Weights of a small transformer language model.
Training: a variant of Muon for these matrices, 158M tokens, 4183 steps.
Each number is 500 + 25 x the weight over the matrix's rms, rounded and kept within 0 to 999. Layers, rows and columns count from 0. Numbers have three digits each.

# layer 5 attention key, 64x160, rms 0.153, rows 0-63, columns 96-127
504479526488483458512525527502480477560520478490523469532493499534504485509508495480500481521495
470525508504504496519480510487517513502504508543454513505495491537492548444555510514514501517452
507533542479494531504490501462511500497511500474485556472493507503523498499492482464480489542484
523492489454495513525499540486456493487503519496502518480530481460482509531509491498469476532471
473496516466487483485479507515500512527514544502511499552489488549536531456494516488486511482449
508470488516479485471494511484440473517489500515487520552491533525516510492546461487469490495545
505487457493515521515495505498486487505515490482514481509515538475502485540542519527499532474536
505518513544499507462500462518511543490473505472494511473496483498496531466540489466517489532488
455482478501496509543477508494494505476477488503500525456480496488499521510450523491474458521507
496479500547498519458489520490512492518513467487508547482481510498492521515502492518451482476501
515485494502500520525513503530492437532498502502529497515555489522510482495498550502509524508492
495473494498522536498509487539506547507461503506533505504473480505513540479491532487522539469511
477472467498481480504507542491479475508513549524509552523485497501486506488524486464441495524500
482473493510502481497487514499527505486508488498506515500470482445490513464477509488482485501515
519458494510475527494519559479504503560491501436519530489465494497509466539569501480469493462459
515508525490494536486524489496525504487501491497547508488505475521530490496488520517514517461506
488457501483525489507456533479499482507510485492456520498534502503490509525483474448484463508498
481524483527522475505506511527475483495500472489544491468517469503500507412487513517508510515559
485502555481530532515487531473523485478505492522519521480497519520528505493501497508467479522503
455504496533491502503500492576457527547523463483498462521474500478519486485471513486513461477427
517501507520495523483528471474516484532484509500552515544480484499474501500507499499520510471513
508547517467481471500485522472449507485498485504515513468486489529507519514475510467488524463487
510469479529540480473521531497457487547527492489491441500501507499501519511548555531554526477528
499469543491532501478531508545501525521488509488506501450474544541469481487503556522546518459466
562493517459482480505528514479539559508485520510488484502531525521511470480516491531544522471456
503503472503499513492534539551437496514506533498517501497512485485496508466494532494557528456529
471530490496478490481520458501482487479480558487486489483501497481528481454543540549507509529529
550484504539488487521526532481485480522504556429464505509472501497531500551487550472544565486469
469518475525504475480571468530461512540483503468528479475518524538497516495511545470541567540533
510460483527525543495521504501500462488510533549539479506515463489518493506478519514521541492498
509492511481500517542551517535507529517463520477523455509496482494473528449497536471524529499554
482513509497513498498503492475515491508496465485534438481482484488455513477467500507502491509474
446467498487494509510500459514544504535495500548519519468468477513558507516473501515497522490463
512504460454503533524526527492461483505537487507538532496530485490514540518520523519503490483507
530506489522477483482490495522514487470491523512520472521480514511526463527543498453524512507490
470481482461500518473499519458494518506477494491460529483455505489488485426502533520520510497523
533500504530511473492525510523526499501494515537508479424485477527479494543533527500504495551481
509514465474466502507522582509499515507507481529544524483515505511490504518527465449490538523461
507428498522486491512523509459497509521496505479464493475477496460488502474515549519527526467490
509500529533466500500504477523476500496516534529478506508504519505471522509491536529507495471492
484481467485519507489527474523494547526498493459489506519505492510473484511425531454539488499500
526511496466486464514519503491520531498523468492493490511522496536524489505514510580509525491521
526502478506538500499523472472513468523504486526502524498480498484486520459468493553498494504472
519487551526505488522502486447461442481515543511484486470490491515526518541462497516497481475462
469526469477447484484494486521505438508485490522486520533484503468458495502510461540506461527515
479500528500515501455487529529518539497521470477470495541477526490475525550486507506501507516471
540473522462533470499499497505503487522501523523509496508468538516481482493505521443519498485497
463489478537462508510488483496500497514505493513500508508468517486536515528470524456492547481483
443477541476480486500488497479483515516529485470507498503509477518465459503491519433500513533460
512504509568507499507498508483489443488521515501516493494493489529468489457521530557520512474502
473509543498479477529464518522526510569538500449484514471489530499476490537495533525526489520487
488511492509437490475481484511490525550516492516474494551498506494517517452498505492487493514469
510494513510465553516517481491449490522495540488529444550507507515468488474471526488503485557456
486421492511481523518565482521503518528476472478511479499502517463473504510498551489492522437482
490493495463475493521487471542506501517511493523490514472492504510484500462556488471495535514461
487481494494505495500499520490507514500493463500509479504544522523456509528484522540471473433514
520527472528507458488501473480550533468505526490512501487483525512520500513542508483489489501482
476521506551497474530499509523533482496505473553488503473482489461456478448544497530504536524465
505508442526508506491497513500476539531472520495499516497497456483470522544500512483493469535533
498485507500479519491534504481513490541529503474510522520491483489490504534546526491487541534482
484459489530485462474493519476467514491484520489520512491514485538479479559489482477508500496487
487507457479476487523465482504483464473514482552466493474488471478550523515518469542467498545444
545462464536528491481545526474511509457477489517483504509477489495468486494523520524527525503469
486485513465473533482491522502474469537510486532484507498496487457486470513461505518511492495491